Part of a small language model's weights: normalized queries and keys.
Each number is 500 + 25 x the weight over its row's rms, rounded and kept within 0 to 999. Layers, rows and columns count from 0. Numbers have three digits each. The size before them is the row's rms in percent of the matrix's.

# down: layer 13 MLP down (transposed), 512x128, rms 0.325, rows 368-467, columns 64-127
# up: layer 13 MLP up, 512x128, rms 0.311, rows 369-468, columns 64-127
down368 100:484533522507521460504544515474520500508506524510506473471519491490521494497524509474532490474502438551529500458450512488495498530473541507459502503497491477486466503535479460514535499473491460
up369 108:512478486516475522540498513512486511521546538537497450499490493523487512512468487535482546538525501476512495549490504439506540529479507486462471508484507523504528501492483468534472514519465528
down369 118:508439499535474560510516496510496506495512520534524455510485514465468521471503426533481447495488509536486517486487567490529537501501514506493490471444537559506496511513464505516510512516442526
up370 099:497497479502495503450493522484480503541537534490516514484428470487501555516518505501511480456523518511474456519529501529457530500502527498462522512497509518525504535505499470499509467497544460
down370 095:492502508497476480501523510502488529546490496491436486478498517482468519468525506491532482500510500500510532508493518475511508508457506495511515520499523486483506464473530495502485511523505518
up371 103:527513503503489502532510544474542508514528502560522463496515544536520500504505470466491505484516525462506522498505539512487462488536521461496494523534502496471527471489486485486488541465474497
down371 104:492444496508478556526487502522501470490511517501528476503522529518500526506479507507510481491499479534537491524513565479506495512477539520489477513475528543499490501495481484515523473469437514
up372 101:492496474494499501500471530478486533507533484498501518516470493512501504532508431499508490495462509534501543468475487491528460486462513506487494495524462497521564502492531559531474517495515530
down372 095:489476477495499537507457504513489438509492507453583522508514493456469495476509527527506511514506524503545518525476518483473525510467474512509523514544525500525494534519477530468505498516509547
up373 100:544530522493508501535463469506514465553533476565500476513523492499482490526501494520527483491484484476499504506481498518506518490509488505436517491475487505481508456546533453506509500506510514
down373 100:474509537478488496503494458495488482541500539495481472471492534498476495482493464525484500523553495499512489484481511521468525495584509506559452495512493490486479534550493505551467471521518490
up374 109:511486504489489491467509457465524505537500555487488508518505461491464524501497516486487492464537508477548497521573509465484474493496500531452487505477513478474563472482501568524494480529486488
down374 109:502501468551477477493468470504492493516495535491483502469514497507506504505527422530532508509510531541497492518502487496481514506499484507508484477510475478510455512441485539486498417493492436
up375 096:481541497537441512513479509528513507517494498460490499474472504481479448500474511489546515476474500486448503496550533508452514512508496512530488526489540524475504479524519451476504518535459521
down375 101:513528549530499524528491489517534521528448488495492506491511493478533478477526491473484533532519499487512546465459469534479469506448541491482532485471501519476520490504463528488500529482450526
up376 101:512454475484489480488518528512485536506492521482484551472520480505533520483477462478490493475505475560488512506514523504519510540497483493509477515530463495512512500499515496529531517503492500
down376 096:494536485505461559518485494456511498488507513479541495518500530503499519495507493501507469526537496515506567508509541522497475465522493538466514513479527459504543500447469482474518490525498484
up377 102:444507489487504493503514524485495520487504524496495568515487558496504498500502463493499550511509502523503518470473494534442520482503522518502513483505522533477475517535477521530467468456548511
down377 101:525529501514486545492498527490512474467467480485531513522478482498476522496477532471506492507507518514467464484501504498503513529558466532505456516503512533507520415480492541490518520516507442
up378 108:459475525495470501532510510538496506492492478520479526504484522530503491508505509506502529552475516520499503469499499484510491519488519516554518524522494533485505559496506464511484537502511496
down378 109:549515496462534497506487480468494529495490500498488484520505502492456492518506477479520503529459509462536497487543494478498504478497489469491491503410517497517490521521504471566540478461469455
up379 096:531431492489511500533490500496526522491517492530512506522537518515470507541483470486530496466467481536497507495522487470503486537504528437543499505520520543510511478511525494467477501518515476
down379 093:452522490506477479494516510498488442447477484469512507511462557471500481508503522496465510495494525508501517524462510502562530523443468513479510455479530546519539545477531518470471486497466512
up380 097:492505463518498483517517528487479536492493492559547529501495497493485542468480483528511490545494489482506504495530461503499510506502491528493515537544454526487476513479521508505512490500507499
down380 101:478506467486484514497538488488525490431483485509625495492486492483478504494465517511525488528492490463513471486510558505447482473522459499489472493534496496490505498518481500487513504524433457
up381 105:476521532451537501434486522494487491515504469539495542540467470482471515498527463500546491511543487517473493488452533586483501546482467497492478516524486477498475485535508493513503483499475490
down381 111:489445480541493471497482474487510510542495501504456531496537521548515501484525502517520493505540531527499470503499522527502479464508546490513451453456472501532559467512529457519499518523497494
up382 096:492482485528484483542459471567449523538495476518521544506517532528492511504485502459520501525531506501545467499456506522456525509448466528481512516551479481506477505470506502507488550488470487
down382 095:446494521534456515470544468532533504559501492510443523511499453487510522500467474512497491488528516488479549503494517483505508519497487480500565532504476518473482512491491481467522479527529506
up383 095:474513502461471509499511523476512547516499488479457497452528508509462474486512508524486506506445517514494485557499490497513496514501561482512463517533511483479522526489475504519542486500489495
down383 104:497478478474455528495508549533499488509497513473520484545525495493497486474497507515500467507574507485470477465467534449482523484540483465478497522456448507466536532522461497494545534527519528
up384 100:551546443492516489435499471514462452505469507502475478523497484521481548514498469524512504468517487472480479527484467517491533537533495519500505502480507536509503482483496523501475476522489467
down384 108:497467474525474471495535501517489503519497516543460503467514446519502512463489522493492549502488474573488503502496470484504505538499491473464486496501521471503480492483524489465541524528515495
up385 091:511558484486504533507437528507498445495517459523480519522490496503506515503517512558483511499458500447509525465496489486506545506508498472478496468503476510492477481505488496477464502498544507
down385 082:473481510525494495494492490485513499394503568475506529502525470529478513470525490496501503492513497515510470484519484505484516488498508489498467483510452505475477510531519470493552425483487509
up386 100:491517477435521518515501498489485489535506485509490478549520483518505519517520471509538489481538537528476504469531488501493500516483512516494524515468524490476503500525508535494465445509465464
down386 099:505488469517463513526499521507500536492490494490481487516544510525500525504538505552499468519525467531483473502492485509485492576535491469484471494513475506509541473532508508475515499507469532
up387 099:512530502494478526493510484480532492528489519507470464482519526505499492507481541503537498492510521524490490495501505478506512504456529531543541490514514518509509504511533553468553515500461522
down387 099:468527522524507536507539458493489516487485494503480480570526482487535532493480475512510468463472499515521493496512508514529468512484466504466512509537486530500454514546529520509518469505422500
up388 101:498466484492537502473517459499483519493493434508505515485525465463473463472470530502488481490518544490521506546556516470486469544501482560463499488511521519525537467522545489484478507509478501
down388 091:504474533522541492473454523471517444531519526523494528482540496508505499516547461471478509510530477526515507525437490508491532469487509525522485459516540458530482471508456544458468465505512483
up389 091:526501529509488528516450480485480481531453518479496507495523486497534506494514561526493504491480511543527488483514517509530499504498549502557497485503519501541446526464441492487470486442518467
down389 098:508524470489496553503496483514517492514498485494568498496505490497508477479508493502515517507519469489527527529454492508498502478524485557447481476533462493490515494509524463499467503470507445
up390 103:540467483521474513513573495512462480487515507479463528495491461461499517477484518520512489503554475508469501489487509504510501525503528485497495519534545505539535518544529508492477480513469500
down390 095:509506481513539488513463482495505476503522488501569500534505524519456517487468515487526536501471544515493499495439500466470480495469519527527462495536474514521519481497511493488504534503563527
up391 093:499489466462466509504509504484447521492520496508499496546491457508473522524507512495455471487503516518520513513486489485519501498477547519497496542488470457500485474499509528500526481476558483
down391 099:467542493524468531471474499484523455469474521463577519483485486475496532520500515506503518535506536483462497487475543508492526545561465460509491522498475524516498481474498489478520549485492521
up392 101:479508491476546525506500522513515546488513478515515541525511460538468493444544503532517498502518476492500509498478508498471511565496468552505518479497453544527498490508545485480538499512491520
down392 097:491520474486525473477508495540539450496509509541508523524528462526542451440475485503511504513471506497520536498485529534474515479438512505522541467494483498506503503470547514504543498497491460
up393 105:461537465472495516495552471520520491501498507473510512496495495495510478491467496527541475455517506519460553530522524482539529501518507465485533505516466531509492552533549544520512530504510476
down393 115:522457538509474483510490500483492488541524493482495483481473481496485502490485484512502524483541480442517513478517468516531510527538460535481470529510511515511479476461514478489511519498487494
up394 106:536451507495479517492503535466480477545517502463501479496453490515530483472524510516505564482499525472485515490479493499534519529503530438490485486502488506512500499485527487557512509545478510
down394 105:533493538519483514467526520524490528525490523505542459484495551488521514467529480513515530537469483517469455495507494468490465531481515523519534482495495495541499451487514515468518497490469515
up395 111:459527484485469514511576506487537489525550537476517533511491467519508498484505494497511498496495519511486434519540507474473459531476497513503483503485515520497488502528502508498457531514552518
down395 120:530457520502526455537476523470516500492492452546451496453493491505467522474460523473503515508456487508524511482486468534484509538533470477481550502535497465493488508455508484499542527530509467
up396 093:548516509518461503548460517500508533509514515508504519476505522481535486464465507537496525467488533493486526483466546519460515510511429465484476489467503448512521484521490508549505493496481528
down396 088:524510479454481489524520467477501483498479490504525472491456500564500501461503468511483509456506502525499519524481513530530502520501537485505529491544501501492475494469531519523480495537502521
up397 098:539524461479540482527511490465480517474440482497494501468509545533513474503527498502570506491482499494486525460474529495488497462523497494492450479541517508435526519489454506534476508552544483
down397 093:507470491523491482496530504504485495452450499481515496502489488522490488523542527518508493514522504515488492475461490576569489481564504534478511526501560469486497507498480504529512475521506530
up398 107:500501463498496533501550523470508498534510463448496519500493525486442518554482450517497489528495550532526489470497509503470504455482520554530491521521516486503526527508480494518497455483538508
down398 109:438492559484466492484505472520469505510507551523505475511508468534450485510490469534535508487494508490473510501503495520522457541528470542495520495530522515559525524497515473523524468503482515
up399 099:493472525498483522477447518532534538501551515470473528504515473497504465505485487560544533502491530502500532532519498487515502531471504484498524491507476487476480478497458513529503528495531444
down399 104:498454479459520476441489495521501528531475541509519500487462497523523501487532488490561511521515523478493498517471474519528527509514472505549521497500469497476468459491507543492457534511527483
up400 097:470499493528494480492475487554478497511474490464508506492507512493485484493513530481522537491479481467574489495502513525515479495506433508501515520515506504546533521508494467478477445525512424
down400 107:533476505480528491497534495520483460458460515500461471501452501492505487530506486485461491502531523504517493495472489456464472508508482485497481503485509510508523504506501533555509508485547501
up401 097:526492439467476493509524522495456477466464486534501529461494494504466539512478466569516474500506514450488506517504481520513499517491481523455480498504499492518503535502503485457513512524466535
down401 098:446525495530482511519513533515482473452487529510480451508487518570493488498521509498453471473474500507474520514474543508479494501505486494533515492526465525460471491521479522484544472515484524
up402 104:528470463486499511509500500463490472505494476545478498485476497498491482483499490478480509509473514572492549549531504476517479500467501531484492514527492473454532494495463523461437534505491499
down402 105:521560548490504483490488486500507525552451533465501510509512470496512488517482532544484491496474503486482486493485501468482504483549565529504531517469493524497473505536524507461519499455503510
up403 109:493551527501517501518499507515486496513519500500502511511463528491481460484478507522494483442526485519505495503433493530520519484531519523470501511592538464525488491536486496482495490560490464
down403 103:544487492492456525506513479459481505574467533488520499499466477478531485464546506517499490510515514506486521557504503516497470500510546481515530465501494512511468490509497523554478496451486495
up404 101:465512492552478503470531555478492491509512523510486493538499524538457508523512453492491506489487507466508522495485513506551555497432505469495470512517486528518481522543543475502513520477495502
down404 091:481497474546482484527463544513497507490491520516533471488499495475530481480550507458498531485514498491493450525526484507501490466500508468490523487506506546541484489495479539491506521542476455
up405 099:466496518525485488509490484486497500500519511507502459509500511493489489490488545519516545467498514526456482484517499537517507511444505495495482506524517521489504475531497461500538528493502530
down405 117:523536469488482491548512504462491495551464478476493511504511464488450508486493489513491481510490517512495531490459499481497557514492453495501471490487486492467501463463481512484546488486491504
up406 094:457519475526499505500499462457508512471520491500482509473510497498481520512464516468490551479503526502511506467490460475526489505514519503513522476520496551491526539499523529469513510517511519
down406 095:506545546493456541548478462513490515491485517532452519489512483511486476478462522511471479493508525499485484504525469528492524539539506459492485461552492490499511525494546465544509493487469511
up407 100:499474450480510504470507497515515535496545493520502498456508535502508523509540466483488458500523503479531505527482471485498487555509526506512509516500515490492517492572513480472524514487512504
down407 098:520505518481500544513512475503463490504483476499515468556507486570538484518508529486513489465530479525512515483482506505495508483512481494508518527479543482555458502577515499545516479523519509
up408 106:518519473495508523541492511500496527512538485460486519504447442491504506511524474506498488493484538510501517509514511470472497513520520472504516540478447545494472508532506517486541543500477547
down408 111:488544493556503486511504500538519497473528501491489504489519447495506516477475506539548468512505503511504514503513513512457496529501550515498527528514471504493539507483492506480505514472445485
up409 087:512526499543522562517487542486485475488512506497506518455514480497517470497468473509519513495481430464508504481517531507511493479530482497498493504526458438521513518500555527489477527504513486
down409 079:511464523483464498480501500517504520377491516517512504496522497556492535498525469471503515494524529517522496486474506491519493491483522543497516530492512493529507492509451504499533519453501525
up410 098:497485511489509524557519539448497510489492508509505504451474499498525506478485501510538493495532553460468498498459561484534502480526477453520539520472471569505547533507465504522494511515479442
down410 109:520550521477464511494489478523502526531500482535556482451528519468522539522497486504523555512503487488459528472520472497505524512466534524512493450477474514496496489541500490445463556502492506
up411 109:528479530459440555485500491463483481508493526486492527538477519497504480481540514503479499458476522518548516474504563508491510506503512524474517561462456530509441515524520460489483529498508501
down411 108:517518521487497484430524502514519513547493478528507512526540505458509453525479509527508549498539506492518455545505492506484510478547502500536493481504491512530516547508511507444510582498484458
up412 099:502448441483553515488517538519491470507481490510499500537514526516487500478500519539515475515540529497457494484500526473492505469492485526482464480493513528553511505483490499528522498489498458
down412 097:488515535497518490484468497503500503464519502472540519502491472528559517518519478477513497506502483503498525478478467497512501513519472520489547471539482498495493517440520484466495528525541489
up413 098:511481486503522518471482506425498510504491514457463505509511460502474538546523477463497525495521477500513486532544505514516470493533498508484535491462527531468469499509516516468499454522523537
down413 098:469528512475494504514496510509504528476480504452501469528482525519472451482488531504499556483507502456496542505539476533483558496474482480469474489487466530509482485493554468504500456515500493
up414 093:467472497506546511491552556493532493518490479480504486482532495527514531515500491533488540487527512506502509514511509530494460536488459490481485525491511514508530494487476497487468469535530499
down414 094:530525518518494512516471535522485492461501478504485472508519529537474517502525456522497468550505490514496489441461507534515515499507528497498481532534526474508498507493478515474492475505527518
up415 103:499495520486508514550522522472473492504495544529509472494570451510512500506510496511501531513488508495505526548524514496504503509521517535470495500480469507492466512475462478511491470510532456
down415 100:463484555502491511503485502530509538480489493473539511477470516505485452524493526478459504504495508493460508468502518498510510555537508501501495542521467529526442496535495464493488490480449506
up416 107:501514525505513466487506478520506510514505506494524537524535517505503492453462466494501486498521511493504509495487509507516489553471517525499473465487509477487559472498501551439507454499484477
down416 100:487525481514472494490540492525512450475488500509485530490513489472513529523521503516481472485451475481442482494508501507439531498515474489514505500486461469487504513509484485539536469480498503
up417 111:487508454540474474504468510491498484536492475522508492463525494486517473467512509486452535493522524535515508440516536509459467512502482509501552533496530549464488489518507546476496479500500491
down417 111:493497531526479537497507493492471507470485565492507475513514473484478494503460559488484537502478493501500478481496457542492534567502525525508468481508491487521487478499507494523535470535493524
up418 101:495501455518506488495489501550506473521506468509505507537520502486489448508514498552462459500521517540541502449539491529513486465478493516480492505532516489487516525529475477501514505509509484
down418 107:497529553491503480503504512466449472454533471469512495506543493442478484493479500497503517477505494466552535557500519491492491495522541491492486485529486518545464501458489502491462511507518494
up419 107:453477475448511522474514486532492546523508547491518507492536496519490527545505473527489523480524482476503452497504507498448515507533552471523517534525505488497524492520443476512434494498490467
down419 106:511486491487518461512523499475527510498528500536499516483449518499451551512486505551494500525532558511526467536497536492462495506533538499464512486484541448478476499466516469469485485485524459
up420 100:493474527422531471508518523508487501555533482492476514475477563500508488510526469506536508516489523484450526550451519499456501525533528502530479509535487488522510502490537513502520518478478457
down420 102:469497502498447464512526480527512496517502535522540509478506507490569454495497519516499465471485490508482526472543505494479505474479448476495522469490555567489485527524510508518503526491532514
up421 092:516485471492559483526530458464488527521451522506524468529498477520510478512519463486480501466491503503523505526493500506549483506477525505521472451507444479517470505490510519467469525480520493
down421 092:483479493559467532468493511523514546464533494515493496498498501399483515466487489513520496476521470518462496479511567540481515469508506489490499504524506541512461513519501483537498490436510482
up422 098:518496467520507524502511515514493537509513506512531507485494506463515525525522508481533547498542499505483513489495492521464534468443486531482463447502546484506499497518505525457467450495483467
down422 108:540526463517515487433538490522507528449454530468500515496508517498532528502524514495504485509477520475516507465511558512470518506524510519522474467520516471502521467503445484523516500522479498
up423 095:493489511497490538452528535473514485488444545513497479496500509502509514506514512548498519475485491510538551464524522536484473534478495531495514515494476577517494560476486495493515524506501529
down423 105:542510509503571501529508468543497513523496490495487479517529484462513478498515543446503540498479500508506490486511482523466505468500454496445500515535479478484497501462445461522466498484509502
up424 093:508509471527492476518502486499477544474501533461475456525464482490492477496493492476508463530503472480477528477501554502538498508524491562497486580529516486454561498518495522489504517491496472
down424 092:490519456511485522520459549506505469462496506502625489486519515450479502430494498472489536543476452531506533487504503494483495480539475520489510505518509483522500503510482517520483505489488532
up425 095:558546507508483503513480504489491508502457447503530496484529516504464493479491482544487501480489459539485503492506459529487541458501526465558492492521495554520492479493512512445492514531505502
down425 085:512544508469474502482512535466537506440530498528504535495540509488515488470523533494462472516520478526476504496536503498488556494407529503513556475501490487543499515500533487509518523510494475
up426 094:490495538477508502497518455525473519508487521523499507483493471497462464476522535485495484532518500507541532467504534514516498483459530505466475521488463476477491468496492542512513498487468489
down426 101:513505463476487472509518518535484477506526516506525481489481500511483467470512491462488490522503522461506562506487499508505544463481558461521493508515507464481495512461525500473512493482477475
up427 101:510476461457524516496490512494495498523523530524504501496501533531460498494426514493500479510512517487503513487522475505523462486519536519438499479492508516500491504495494545493525542482468455
down427 098:513552516514472498507522485477482525478513492474549529519476439510509499511495507506513472501503491477494497472508492470531506463562501488499544513544506493466495482527529471469508461522457502
up428 106:501522485500476517495503461508513501482484504493456485500503516490464494473524496498511480452522519488525486480514512510521530497516507522447504528532484459478547558493505496502487516483465528
down428 102:491494493477504465500512514514474481483487483577459473523509499484510522518451469513510493462502491502492507540507478507510512434512494512529468479465544506503558500506545479531475509504488477
up429 093:468500489493522471486477475502529515517494466497513468523467525531502457491472511490535486491500486527491509550462481544491532504522487461508471510499517476464499534485550493456495530450487526
down429 097:497499511496497528494496444489503509479481545517477514469497489472529500549507502483518516486466469490514526502499487474509462495523469495494544447476501464503458468533514558454489518470546473
up430 109:537531462542541495512528524497484522507489532483484501538490514490506476488492463543546463499491469455430538498522471513492460489544492489515494516484453483500500520481516561462484473541504508
down430 112:512489499524492535508456515531535499425485514537525511538538530481465517496511512470450487488502529497486493510497519515481509487500499469490537516468480469523510504480469493474521510523501539
up431 104:464478487489511543498492505483559475486502479441485480494504500537493482496514498527548506496506541534503555506526482475514471464507560524490497490545524508495493522544499528537501535536540524
down431 109:518497540485482531489485461501507525482456510514484503479516486517465534523477516499520494475515477498482580559539482506515485492519509473536500502478539475491522501478518519537479502476489491
up432 102:526499554488540528491531472481546473504502478510477499575539492505481504452515511476511538548481481521517492480529521496499506524520506492484521516514493511476465487536468510488491532471547517
down432 107:513515463503531468507515484517483526468509446545529499491497541476484505468470486529479525524553490524496527510488511474512527548481493481508487524505481544466519514534457518437522490459473496
up433 105:496502539502501482500480543489515519505511508508472478475506517480488497502520495505531507477521520496535470500497518471500518539484505490508497518527507474496522517500536457507506529521484462
down433 103:507468516521497554505471514483487535470523526507527521479474486478496481487524470484519524505499542502478472510515517511503506499510513464507514499532473503477534490465509454513473500522440468
up434 099:468504497499524478473507480507525500518491457475517511533477478530491478463543502517500488509506489464557479485536505493529524513555527478504533514480514486486508483530467503488518509532490496
down434 105:482472498461500508485497494514499454509534486435474518571486516491424468505525529500522495496490512499525515464471546536527486520511463516477513517463487440470494508490505477504476485511507464
up435 095:465494478476516533482514527502517525522499464507520499508492479536453514512484510489473510510511514502506493484542520505485504536516459510513488510507538505466487500435538521530498493512466512
down435 098:552510503511516500434468461516525470514481492482471486527472493506500472462526534512511500478499519502497537518511505503498471508479525478508505477510497484501582478505488465514473485530526497
up436 094:553505498474485467549515491526470453502513534454485465488497492499468489463528490514497481507506520506516490489484529479535475524520512466495522499521543487505488502511524504447476499482484465
down436 094:521555513535477511478461510479511509508455537510547505496525485459464492457505511525460483497466487532528495505448509493483449516515463480470521497494575492511437493512475468480471522468471515
up437 105:534457449464479517524531459498487504496522504487485473495502496508484510508455480477541528497515535497496556529498524477518490521506481476491455515472527525485452523475490515501494503500478468
down437 107:496506479487533494514488514486510498461459499502437535506520530513489548499496518503515496507519504525483488482512566452469510491471485510474528505460545512513473524519487459494480473484507531
up438 093:515478458459502516463480551488472505500487498505493522484539511470439451489466490505508486510492497515484546463575500512538524499480471565440473513484517532539485532510552494545465500460500500
down438 097:502513506488525532454521546489497497510553496458471462543505534539497501510502486429465492468533481504521512518464537487500567463498502498493526551503509490498465530467446496541458489511518492
up439 101:482502505515488465510492500472498538534484521515524500494481494548504496496504440515536485492536490501513498502522461454497522472487498473510489517509489493515512520456467503526477501468464425
down439 105:473501516490506507460487533506569493533542481563480511500474502467497489553496519510503529502495496484487503485555524503484513523503530525484494518500530517469464464518480516510518540476480479
up440 102:504481506490482479526486487455496521505504528511536485497488490493522484480492523510523452501527513502484497530488546531538459500467513494457514530489459507481494491483546445503518485543545501
down440 108:465549462496469473516475511504498536474443487494533458514439490450526519463497526491495512484499510510552473499473503523468522538523483525496499497473488534546492485529454516526496488493529512
up441 103:515467479496541520491472489501487516520492489532478506544507531501486522440529511552529458473512491512526484535533522508487471554524527474486502525477494520507479488467501484520520487506458492
down441 105:518491497519484488470502475489497500518534531471470503487509510539491505454522480533531476503499496463489499504491489512521514489535491535503497463510471478491444555517502536501493519508511500
up442 105:538528492453506531510489508440463509531508481533454475510471513495468493470491512510502491484496544511524527442527516492530499484504524523494495506520523511464512538500505477501491473500513493
down442 106:464482478551477496522492433508464493476472517477508518507517564521475520507487497514520505493512505487540426531522467553459491511484465495488508508522467491545499487540506455486510512513469479
up443 093:543510471521502479515520467493494499504541510511488562531502524482513535516517514517511492520478527491535489493470495471529497486508559431506489516504496476506534512511528476512528468506481472
down443 087:496503525508460475464479513492515484472504532474589473504447466502495529511472495515448489501529514479514496518503492475441510471498493520528486502494466517503483505476514517548483489537488534
up444 093:550522493505469502488535482486482495473453509466537517518500490509457507495563438534475497533503494506486513506498496497523512539482525482485506502486495491511518474483534479514503489525506487
down444 093:503509479483522500462515507523526499505503562470571528504526442486489492479470516514528492508523481536527532522541496525510493514508529508444456474491513496528492462531518491454483499515494516
up445 096:501493525480512554545518473476519469497506478477460540489495480492462477497498529466517520538478517479523512529510463514518548510529521514503504532524520509527519550532501500480515498532494446
down445 098:552468536529449508512521495519468553521475521524482463495510464494470505504490520536494472496542508514526467476506507433532483540511496515473525538477505484546474454502504476491558501501533479
up446 102:490475506471479536533498475488508518486495500525507507555465500517472496513495463527492497512491474472504504493504506536511488544495483497495507498508501551480503524511465495475495511489473550
down446 102:476447511515491508522528554518455478516518485499495490553462495511494478516522475446516479482511519492491526487466513504511486499521530488472533498532496488518509518498458473506488521508469454
up447 103:511530497505524491539472512436467505520514514482527510489465491485476526483477488472541488508483505546528520539514537501462478481487492497568478520534476503482479498501516496513464467510476490
down447 104:487513474489493487532490531476473480528541506501566462499491513456499517514503490470518501507475497478551540489531473505510519483492501537504547549558470500506508503466491501476486472523462515
up448 097:517499471499483488528476488512482520473475475512489488458500477544444505491476491556511483448475524478529472525540494501503460534497509505470504498525495497497490554485513501490486535507498513
down448 091:504512451481541472478497479506479516477494506534513503545552461480555468492509501464505486466549524484505543473460524528423520479493514487514503488489502485508510507487473514533463473499507468
up449 103:498538520473527534501478533545552479548493509517475498515518509476467501451521486520518506500459499507496553515469500537487456511523524486521452534570573500493502463490500489486519512491471468
down449 096:498476524541488533557492462482553481560514514483460497524469474492511467463487464494526519490532469522553511536509478509496508512495523526526461458493498542459508518459501505486488500558511467
up450 107:488524478510484525514483457432524515513503468497465493506484501514495503484487473486499505485531488484478515513476496500509481489484464537478470501512536462491474532487491505505503510461480534
down450 117:469522461482495478470538486475518512542462564444488509501519502460525492505529563506496491508519488536474494518486487516506533474483465521450483501469484528504477504501472518517504508496491486
up451 098:476532463518487481521456526486485508493526508460487502506519517520473483491501500492526493514547493501515542510504487551549542509538508484522488504529475546487483504533494517451506479505442501
down451 100:516520518522513535496522503483483472456518529521476554527546519510499496543508503446507527480470506487518542484505429471505524450471473525521469502499482481529506541496501460487530483494502520
up452 107:525473502503474493461496486509517503493457536477452450509491502535518529488497517534537490512505524522490508492484479514468512524545505501475483535488498531541474525441499460517470471537509463
down452 104:455558471498518520489515541513501509479495499466530507496511511475465500531502554493514507476512485483496523507536540514511515480522506497525521522497501491504473514536521526514506484481489491
up453 101:531545459506496489495486483500487453504469535511499537533474505513487508496503476536479482531520532506485511511487511479481541479487474544473516505498486508500503548513534541533505495447509464
down453 111:486562551492498495471482520487466523535493491541460430497477507529483527479482517519492507467535464501518501517506489518469538511460555482458567517510462523512501531496481497558490514493499510
up454 092:510492547495521522527488502521510527461506473495495480481479502491481498507483506508518532488522500465497523478513494483499533520506487485461519506517510543523521523539517508533498480470483475
down454 092:493511498525500483519483471525510478494500509478597503469540454475455451461499483483473490522509512567549487497518465504482556480507485473477452514479505510487460506507514493487516488479478517
up455 100:485493525540517522497477485512519516478514494498495508533495484483488501493436506467500539454481523445513511497522493426499560552522520460524496540515491456524477490488518545505498474466546468
down455 108:502480516508496499505506494488488513475523502448542445532463521471467480484483494495498454503529461506488537474546521517504469479556448483494526503496517526520474490509478496463503503475464514
up456 095:505509462519529531475458480478498496552519501531498550508505513512490469521496479493511505552493516510533527512474505527497518498500491522473519467524502484547435478501466480507485508493493488
down456 106:517524508500521500482526484484481474560513478520490510506483491522487493486522473466512468501499523522546525492475445496472480521532496473504494500478503504492452461514468475520509518498487520
up457 100:495550447499557533479546472447518513507447484491492511523515507521473504483525489513460526513466469489486505537502486551526528485524494514526503499529503534502487460518540541466512468507527519
down457 094:521500552506480497507493495526500514489519522521531508532502535514506445475495509474518476447498527502472551507521506512484532465496487488530519470519517503476485495472498518470482484526527514
up458 093:495514515556503519518492539558543457499474481461501524504525481518498501480464500532550492426453505495448531521514505493506473542529519496487523525463534453495494500482502490525515489548472491
down458 084:488463461476504466462488514487491476502529512495499503524488487530489534508522513490502524459490496513484507520487479518525526462499576489526495504517489499477496526451466526550482487464484502
up459 097:486532472470522476555548485507470494508485472451502500456517511466523512438525503503493504459528479506537505518490506514547541484464488473492501516548476495499535508520532535498488515498547520
down459 096:557498533507474522512509498520526496569503521548536491488551459455498549478496503515517538481486496509496527479497542493512459485507469474483500478480483506465483502518500498472518518469519471
up460 102:526481511502485497492508497448493529474530509484480509516459486531459495469490488494489493510477483531485490492488513480517546542468484480484490528492517459532536533558536511521456515512473492
down460 090:488492508487494521452495554544488511479460519530556477528484487487456493456524502462452512533514510457500487479530524518535521477560530504471485503487497483502536490508467531514485474479526469
up461 106:558532440482491518507502497482483496533479490469497504512502464493491502498551507529495477514481515500507493530504548485487514486504465511512484497474503525510483512585496499521512465539496492
down461 105:506494495531525518507485461460469496491542527486478488466493519492524486490528557522516460515480516517524514534540511466497550531507497487496509499493486536541469498487487593513507492479496492
up462 103:508486494534500491456502478477517490506478490485469491511451514505493491476522515512519544486455505528498491456537486516509517498482472458527530556528533522487484487477485501541511482517507485
down462 112:495525482508498502467500509495454531435538473477484530511520517499461511499537477489489492464500496524538489516512477507490463496491543520462505498482511482476483504470461483520474494504528515
up463 104:498503532486525538515454532507494523510485523479483527513452522541474441536530495477525491514552501509472516526459471513496499553528470487515472499513504502489485495505485482504499527459497491
down463 108:519509536484536500511466474485503503552539510499511486456497503448539473510497465500528562514522506482448515501504485532508484516461478510506532473460513484494529502511497475491540511476468486
up464 103:446545500510493466520491509480508541554525436524458484497509464453503525488511550518520547534470503507481487532510489471500475465528464474539525516497486467471517485496504473483484494563484540
down464 107:526484440508536495521506512477488498483530466515508514534497495537503542440472457521497537538547496484535533492499494501477517498534507442532494481500507505446520527511489474527555470501467515
up465 094:522497519502527485456473536485501529491488492516492497511543497487505505469476504470519488493520522499505530533509559528500474487456512511491476489496556475485516537505467523477505520513487449
down465 097:456509534484516512515481514500509497485509468520513478514510499526458501526473502503477511514493492500461539474481465469491533497478485513539515526539493461489456534496461529451504493463512520
up466 101:514503537496515485492480510511530485478485426447530515470521480521540466514493456532532550521540531501484507505507499496515468519490497479519546499475490521546501457534509534492480479509468496
down466 100:456528468499503511498511500497499492529484554512483436488487504521473469514499545485488497520514471507510456507497431498501552521503475525529490530494496514457474500512550492499489513465501517
up467 109:473468460476470502448482489493479493537524496522506545444478482477512503515470535462487515520508529536502519493499492488500508507491508464533471563458499491500532513516502460496499511479499428
down467 103:531426499468516548477488469522501543519528494480499526465539513527515533504512477494460501520502488540480468518492513491549520507510495446497524503546485487497496530487485484473521539541485563
up468 098:472528483490502517518505505550465500480497478485495512495506504495465505514519488502484494569533524486503526478439486517462507493511509481470523468497541501509547486476538539507473483512520477